Each number is 500 + 40 x the weight over its row's rms, rounded and kept within 0 to 999. Layers, rows and columns count from 0. Numbers have three digits each. The size before them is the row's rms in percent of the matrix's.

# layer 2 MLP down, 256x1024, rms 0.121, rows 109-208, columns 832-895
100:463552541462480527525554510486551504551502515483513501515452464537478551498441450530523522481488413532490379524462456597499497483478531422505470440509514492487583537529483476511553497549474503
104:471493465477551453568505486461506588386487507503446516549442501509465517493533501576513514483501547495505507496494521519476507453509527558418508446416515484568482545498567475533484480405520466
097:513491528468589517494425461519449480589515485549504459383493533501496474483523460519462508482511494558440476581460519563492483521534536497465455543459556485530515540508548433410565468526503456
096:522462489555492551476451547506488461399515477498493509489440466504504503555539598501498521437533486505480595490577537568564547493460468443457580490520525618474480491508485541482504570551542559
109:484486428476504517460435524466507487567524490503451497488497495475436554554494512508515550467495491449512515571441491544529499460492482585514477514570451510448586449549456541452515509553534478
105:538506482462507561461464546527546490476542425485492550496530546495535477470509472579575538517552610543481530550515473538477478523461573473473524529485517469511483499531449554495513487513628478
097:454544425512453449491412493494491519546525481566519580516505447502475378458443497597539458493533427501487509458532459494463467457504550488531519574503437485473517475497482578459547427479501520
097:455498434449508428587499560440517572516492522477498467458521462475456467520477488477521419554477488504467506531505497548568476450518485465537457517511466519500437507531529513481484540563502508
101:490534423471538555470502531519496555604516584458476544571471491583532528468525472530508526477503501531512470481494481554527526522494481538478555433489501528465484487583536518497533479449514472
097:535563551527491481524606507500506507486499510553430501501466599505459528492430501489555546500477533501518510480491462494527535529491448544560459562460562499424453561538501470565465479497528509
099:554532514531510567484491538532443471534482518425490523521578528465467543456493563544469509503497477451503513448476514487541552515531469543565487434488507466563499464484489487462424452524537472
095:502512460519452485521471555521561516440452476460568484520527428511435561522509515486564543492470502448510454502484512566507512448521503476491476499516503520550505459510509478474489513447503514
098:507513481456486521562476460540526464473453523495574487495568522468524526472455561489504502536590583562476507475521534544497463493503477541439584513452502515469511503440500453465480487466392416
104:519441436475486639529576419498516479607504471466533533457520520451498535494465529590498513510557502535472514483472523572433513468452520544522517499450531481587494516494543519414484473551490551
097:450609475489529477463498429529544536513464534485553519408600523601491429563546515519510535504485495505500476534493485528499489476488477484509530446511532455462507567418464526483437493577419487
100:534467473533499485495477567524483491504525499554468493468539480431533566436523492531502492564564527544535482505531481455446552531476514544494528550580524461524597495472476556450537556491505525
108:524500522588457529514500518492503563473555487462470477467500521560467455546514559569554463514607494485522484499498505449534440473404523487514545488466514526551492501540467535480485482530435531
096:518502486492481446468491473484526493487524518466473595490464416457480424584484459436372478486550588516523492493519515532464577459517493491513566492534470497473558455440467458494489556480434567
104:454441458588506491531429423481509469491506527449457433450554458537507476459480483576479511536522532497452502487521578573527462554588530461506532497549492464510563534488496546484461505508496486
097:516531503441490438490500496542543496533503469420460492494498529521563531470458478517501492492482451500583500459471460489524590536517467424489537537510542555533471471477541451549467479453454510
101:483485490494482559527476455491455513618407462395561607459422546525490520524489534532525458545499607486514520531481531536521475456510472487499513514551466509613570462492520467486459469532494465
102:524552434470503450472464495488471485503547426504494457462499489494483479554482541451542522509588520496501458523462501517583486476480435585465488497481512457512447533513487472547519460493435493
095:507465513566515518486478415500458508482597466525557392496453535468481530490456485539509579507525506474539501506524533492539458443527533502500531513469526577484482495326534546514513511518535476
098:537500429476514490567415554492518406454528482503472470522480439492523518528534468510509479516530477494507437487442449451583510512459390565501436561508533592449468488561493513481582552508501522
102:473474473520505497428495518476491543462568527427479490477439506496465469493480485432457512438502509476510563549531479479528529520648487470451490491480481534512485342476500432400561494503484489
100:510589486520583513531452417546479457522529432505496431504513520514426456511515509553464512502502542482512470487458441499501445481538458488529565548550473536503539552507454467463464456538488453
100:471447461512534552500519453445513486456478573609462479554494472503535423571490457487494498446458528486519503506463415452506470500491518550530433496472521483502482432492529469503534506515477486
102:477515461490519457455459552499543570540552466503485501494499583471578516445499458502581549510568503544589524500470499496498476491468549530507485509541413474537481504478505442536526478496437427
098:477549442510512555444492500491427535525486467458511529482467454498510507469530557534499512523397515553459548525551522509493520491500513545535502491511458546539536552461525501460516512494509503
106:481530504527483501469551511539487461433536479559482505526434469438494517536435449482451454516526497490584523536494548565494540497524413486510493495515524462534556527515490601576516520499496537
100:526502481497539510500528510443490491486526503484504499474464489538511559426393475391491477468452537499506483554503425446454506515525461495509471449475511521451465460555542469509554539506391472
104:560525482405516474516447430580495505511523520587553483502538494461495471511523523502547579456470471474483479437427516488550418488427559503562515488473522532512510522531484577517482439503440561
094:501417538516524571501462529492501458483518470532508448580520554520396492500485425514488524563513553544548500526549524572454481525516477469483548499520511523555506484470511519501508463557499540
100:527576484611422540479518493579541466474481435431525507465629432435515498493525473549453496501444529498530533469569540485496475513458382472481579458503577512489435515511498474520493574525506512
098:495528482434529561553604511480526523492475523497501521532396517486502476530522573506488565527489532468552484493546487521476477508449459602446458491569435530539494494480540446506505500517487459
100:598489436492527491473458458463494490585514477484494461524506537460511522488568538497534579547485513476566518483553490451543531494522431513558497452516401473528417450554456495503471535550491551
100:511515532532505501480468554551534502429544530503451539526520532489502566502477537493509556501491489440526485552553574448502492535451522561523525458476531539461454450479491420466540517498557501
104:535486474564516528477476515496528546459522487542454470517550575534489476441494448528543534476521520517490501462499443527550525495538498459498478497501494416523460438476446520429502507456463441
098:439466497516473544486461516489477488521446547505522442520474476430536443454474506566478518502395495601511494498488501509464504436491559480540493493546512478502560479586504501539476535523542452
100:474475507493558537463435542499510527409504520518479545448515515501477500466502556588502505527440433491543470492481472438499504486445481496517502543496534430476496509432485536539562506517453575
098:493487449560485529487501443533435514519547477543528522481572492556506417488559544510504531418514505577471428487450464445528515509480479497497549501504447465492515544452546554473456492471561483
099:524426499473559544553525466514493460497475602484560522475474514512523484536528514526443432479572479498538503526427518525507527467373478522533579470538493474483580532442498407418515413495508493
095:467559501528475546533444511488486526436479490575423496442479492522533503500547434423534500465438495491454452545523439476559553561429545519495487489483476494541486472493503497461537509487496525
097:523516552501529503539509580426491493412471474473547507422531508484474452474546516557476488434484497499450536518469535473492472484535554496434438585554472531468486453471499488521457514486593508
102:527548448478495504575494578472443509434486503558451487488536479514444505512484461516506433529449523539592565514478475508493519540527483518524479457498507504534514509535468481520567514531455492
100:553497492481543496552507502462522525606479452502579451553470413520506579520435511486533492454510561442525470494520502501534569455401479465502437538471506471444509519544530479481473464508490490
101:523441468467520491484520478533534489565500519516515462472490446420493480439530470542541532548562486497524546530489540543497474532506499492526503530502444508466513572521565409498561565450515603
099:481456449486568464551422535518504471489523530525491373486544546474500517546494595471504543470531428553503537509508471487476504519488460581419502501479538513500623491520536528499517539493457533
099:554525484515485534525472481515478452516489482456569493475517544511500455485566439531532533506473485468509524544507533528518447474459430474504505494500523481515520510511536520484481528569451462
099:474511512503550461457506569522466475515508504397461564534496437557531424526476482569476511495514458484496457484531543471538508485501453442541491488467481464516451471518541526491549490497438524
096:521536504483463431490499453483513479557493492546501494531523522476554466487507490465458566503465486511507548468516520485474498516439544543529491462520463505464438483520551449477515475445529474
107:421537473562503518451501509537476494525564490532484487542554478551476497521436560462419454533536505475516485410506458501510449488585547544545500490466389506504532544475474431494560509430483571
102:433534446511519471443483496474473600582490528466456497502617489476467527459475506554524452494527494532471464491514450491479482506503453507547466505503479506480568471432495472437461552488506575
107:534434568504524446449545469517527538576536460533410512480457445502465493513494545514463497478465466524477487560517518528493568492465516515482449484528461536496430475511472447481491502534470460
099:494496497573466468490496480514496564530504521499526456547398454460459520554416479492441488504497495555466539502514525511515496444516504477500504517483521552501483487525504572560438463503477421
096:541445465523554450552486444481525481492530515514480506567412447409496539543457472462468588475466450493467513452456532475485531450524526488498499510551501455520471565578436461553478491502520495
099:494496473539587551553518471530476543494506534443527457454504508493543603467473532520533499471462447472530469408510545491485462573511418517545476507499507498489461475463494504495502538547511478
098:500510472522527464511513511516498520548543468547494530398522479575517519469490562470511474491547510510502464502560533465512549446456483545483463414507497543537520420472466424472547543475519460
095:488436555480516458490472574484521421514524537526500485556477494564506461432423511561406451436493414552562415490461543459513541514495563468449351549555536556569482524467499388522518455523512438
102:496562547547504424564515525508485498440519473497474460469468490493490460537450468447506515500487481503472533510495566540483531486513485374533427512471526430543454509473522436458469582433497506
097:506491451446453531495473491525530567490508560479454484500478490521508565465464526467484443491512477532527501487552515513483521536543517485467480535519479526547484500534493516569487541521462490
099:565524494475472503514467636524475453428534551493479492479460479464446502513510508452450462543449511565496503513497450503498499480574535502518450497495464489481450523535458478480485510507502516
098:555476421588540532510487499507539496521531548508534447513460525471455474525466453523487490485588517525532551461492549440487545489548510481520527481521424433561521468542551572512488488451544523
108:528505517407487482511492491460509507475414470525553512550452432453412530492401468486535482470481496501444535442551528456455521471457460568506474502543550537438532438439517492442494482491500507
095:503541505480524526499514569491504523429507502430464518460572497419476479503539457434472511519466405500547516501462488529487524505464493529518459510488563454572472437483502495454497504467476513
096:469439434518482571478473494502475489570588454498513526429503542526407465579454547517512487513482540540522547512508463506445509505458472475504512448461464517492533437486527581492500538465459471
094:506489478572482552494473463506502468555543502519496468531501506485440373476434483482514511495459477475471480522495491479470480554467505560449524536437528490540455478523477534484562521548534654
095:465577504432547447433449461454435474482425450500443481527548538467521522511519630417499464543387503526495448494543408503450542508520471504534540532520481495527563557536510493543532512545449495
098:482457504488497578511551454492506490489464571497430548403454528594473521468533463512532476564507467534456506469533510478521544551511535489569562507527424460451536527440485456479504562483472560
097:477574563433480531460492446553515491527519462534422546503481464449498515508487419525443485534540603497477517545537528455501605504516462481476452438517468539491478504539474492538424445481423469
103:498506466488543472532462497499415453441536506468546476489514535553452526481441592490427509528553510450520437547519590475445541556537568562500442469421451569483602523456444501496555498523514520
096:531491460547519493469544524471515489487489489480456558409353507531565479490474498551462487496488494498530455512526527513499458481467471462517500501459500452498503513414510535527482409521576527
095:418481526568459502561393543476518513512494481451514482557436459524475515557354478443534481500466506470448489502444517494455500475436499417515499505479507501452496492469513474471511509501473522
104:469509472509489529524471408468500492508481484448459467466559511530452527448479458561466521531571551474489540471465524501527526501513533492485555467509495462476476506436519549474425439528515435
098:494437494512524515515501522505455541444403515493585492526427472498440591441402491546518508497489541515520461463519493505477427546461498526565496493548508547479466544509520547468520471513488488
106:525462516476523438508526596520482469493469536518480504521504365505479513503485507454521477545458502538590493492504475476519508471521506467435518480496461504494449434505575526486473511508432471
099:482483500455494447522507475446470487521477477443486469482430550538484459483421493477549538501489477454500490467427444495506457517531492527425525434547529525487486490492511465483518539586537410
104:497515503503487526475485496487538515452541509523516524465522491510513544544517463539542445521535491506529591490452509484495451495547487412512472418505522419555512558487494512525506468500464529
103:501524519475600468536548557499516494453471504485553533539521430557465469501492464516563548540458443513530440529480587478418549418566527496464457487485506487485478459572483495506534509480511479
099:528460547491480482427479522471474435461506482569490474495535535500520472509497508541493525457568469538538446478507511503500522436485461536544535481557493424516471542494537505585487588486488493
102:446519576530542516526481529510485506527462419515454471526485530524501441581575530502534428532549515553474491432513546553542483470506482514523492553500540470468517527484509450533488448424531458
097:429493465438451520460466494501491441520504503485547487447502515500548485570550488542504427594534541546434493550482555432488461489516476522450485538482454536524415539617475537482457530502486498
097:535545511571463510524453507558475443514577555452522521470493557455457536448446489450524494492458524496520480471496537493501500425495494532443511513529550490593477406485560477497403542558556473
105:481490458456469494490447531465489460583438468542495516511534518440429454560413483548540467471500537521513523479483531513452538478574511431528510467477484462480524486557458559534446481520476484
098:497464467449510548506476507527518495498513518411525596432478507454461474498546442526537432504517458508494531445542533454558610487501534421503473483465515463491471537484603529508462488433510470
099:485457527538499494434526515513502502544537454577543479567536476485462517444482490495524426558456520479522475570519474462413535444587568500502519572432531519541558527465543459501520535546540501
097:480449491522582485545568490537528524472453564514490516461525466501491528501532521474512564427526400506454535466500481470531518535481420525436477515459462503440514486584505494458465478473500528
099:539469484510487520544558426526527487492489544478480432506492392541561537505487553460520595496534515490510459460536501446476558512551465516570462455562496523435481479418545505584508490551468575
092:549456497515497555450534527510517601493466521463494551458562461486528486493522428507560474417528559563502487539459553534445448539516537532530489501434495479396514484434499531479428487487592499
102:517478512529449502509513527476526442492558438506505512520473487591461525482475495511512467503566499502529576482483537533549488449479517473489504501557466475507471523477516468494527587542468541
099:495514482499475573501531517488474493471482499549494503445495487473532364472487418481504481505517567422493550509513496495563513427525512432584484490527491543501562550484532503518560547505552567
097:510473455515497553491506514511494397477443504534548501499591458522470520473517491423519546353492511465480511577445513471483455492525491547531543476525465450575535553506507438494507584578398472
101:539524529529568468457523536518489507517600511518456469493503463521478529553531452503507483497532497520513483512493486501511498432542538495441447553481518530516452543519448567452450494555517504
097:536463480429516526467551484386477510513451514498520568498519462519548509465542490504443441428456528509503519518474514492414524511504459550495438493470509557482547436493504487450546493527467530
105:545474560569510477475455579465465527440430484503532521466525421501530463486482509472505418492558495501460592521476468474452510537536470457557474518473505498506546518427508509461419512422475527
097:474495479481524455467497463481571567558443498521496508521520517528468450583593544547426454496460498549506484517523488521444557538528501506542431468461444517438509465503502579496537542474483486
100:558476554499508542478550577473452501510434542501537462482473503528438445476531523477489495431487497561504448526459431490545507512516470437497476515547478469472509514577504543501535555436449473
097:435493455486524421500540449555431531574514523509567493500482516559463399555460484496474563517562499523489533538522462510474485504457495482502508434471466466520472464476459475443527532430521506
096:584476509481446504495518450519517475498474550509525478430535509547540444519444527540427502495609479443512459486513479504500523448475440526513491544516514526517445518451532575484539428471547564
094:514423473499482518510517524491482514545512531456538460588499452449440504503496466524456561535518444516504543430561571480456491513380402468514511509539488531485419464472425508485450543507518432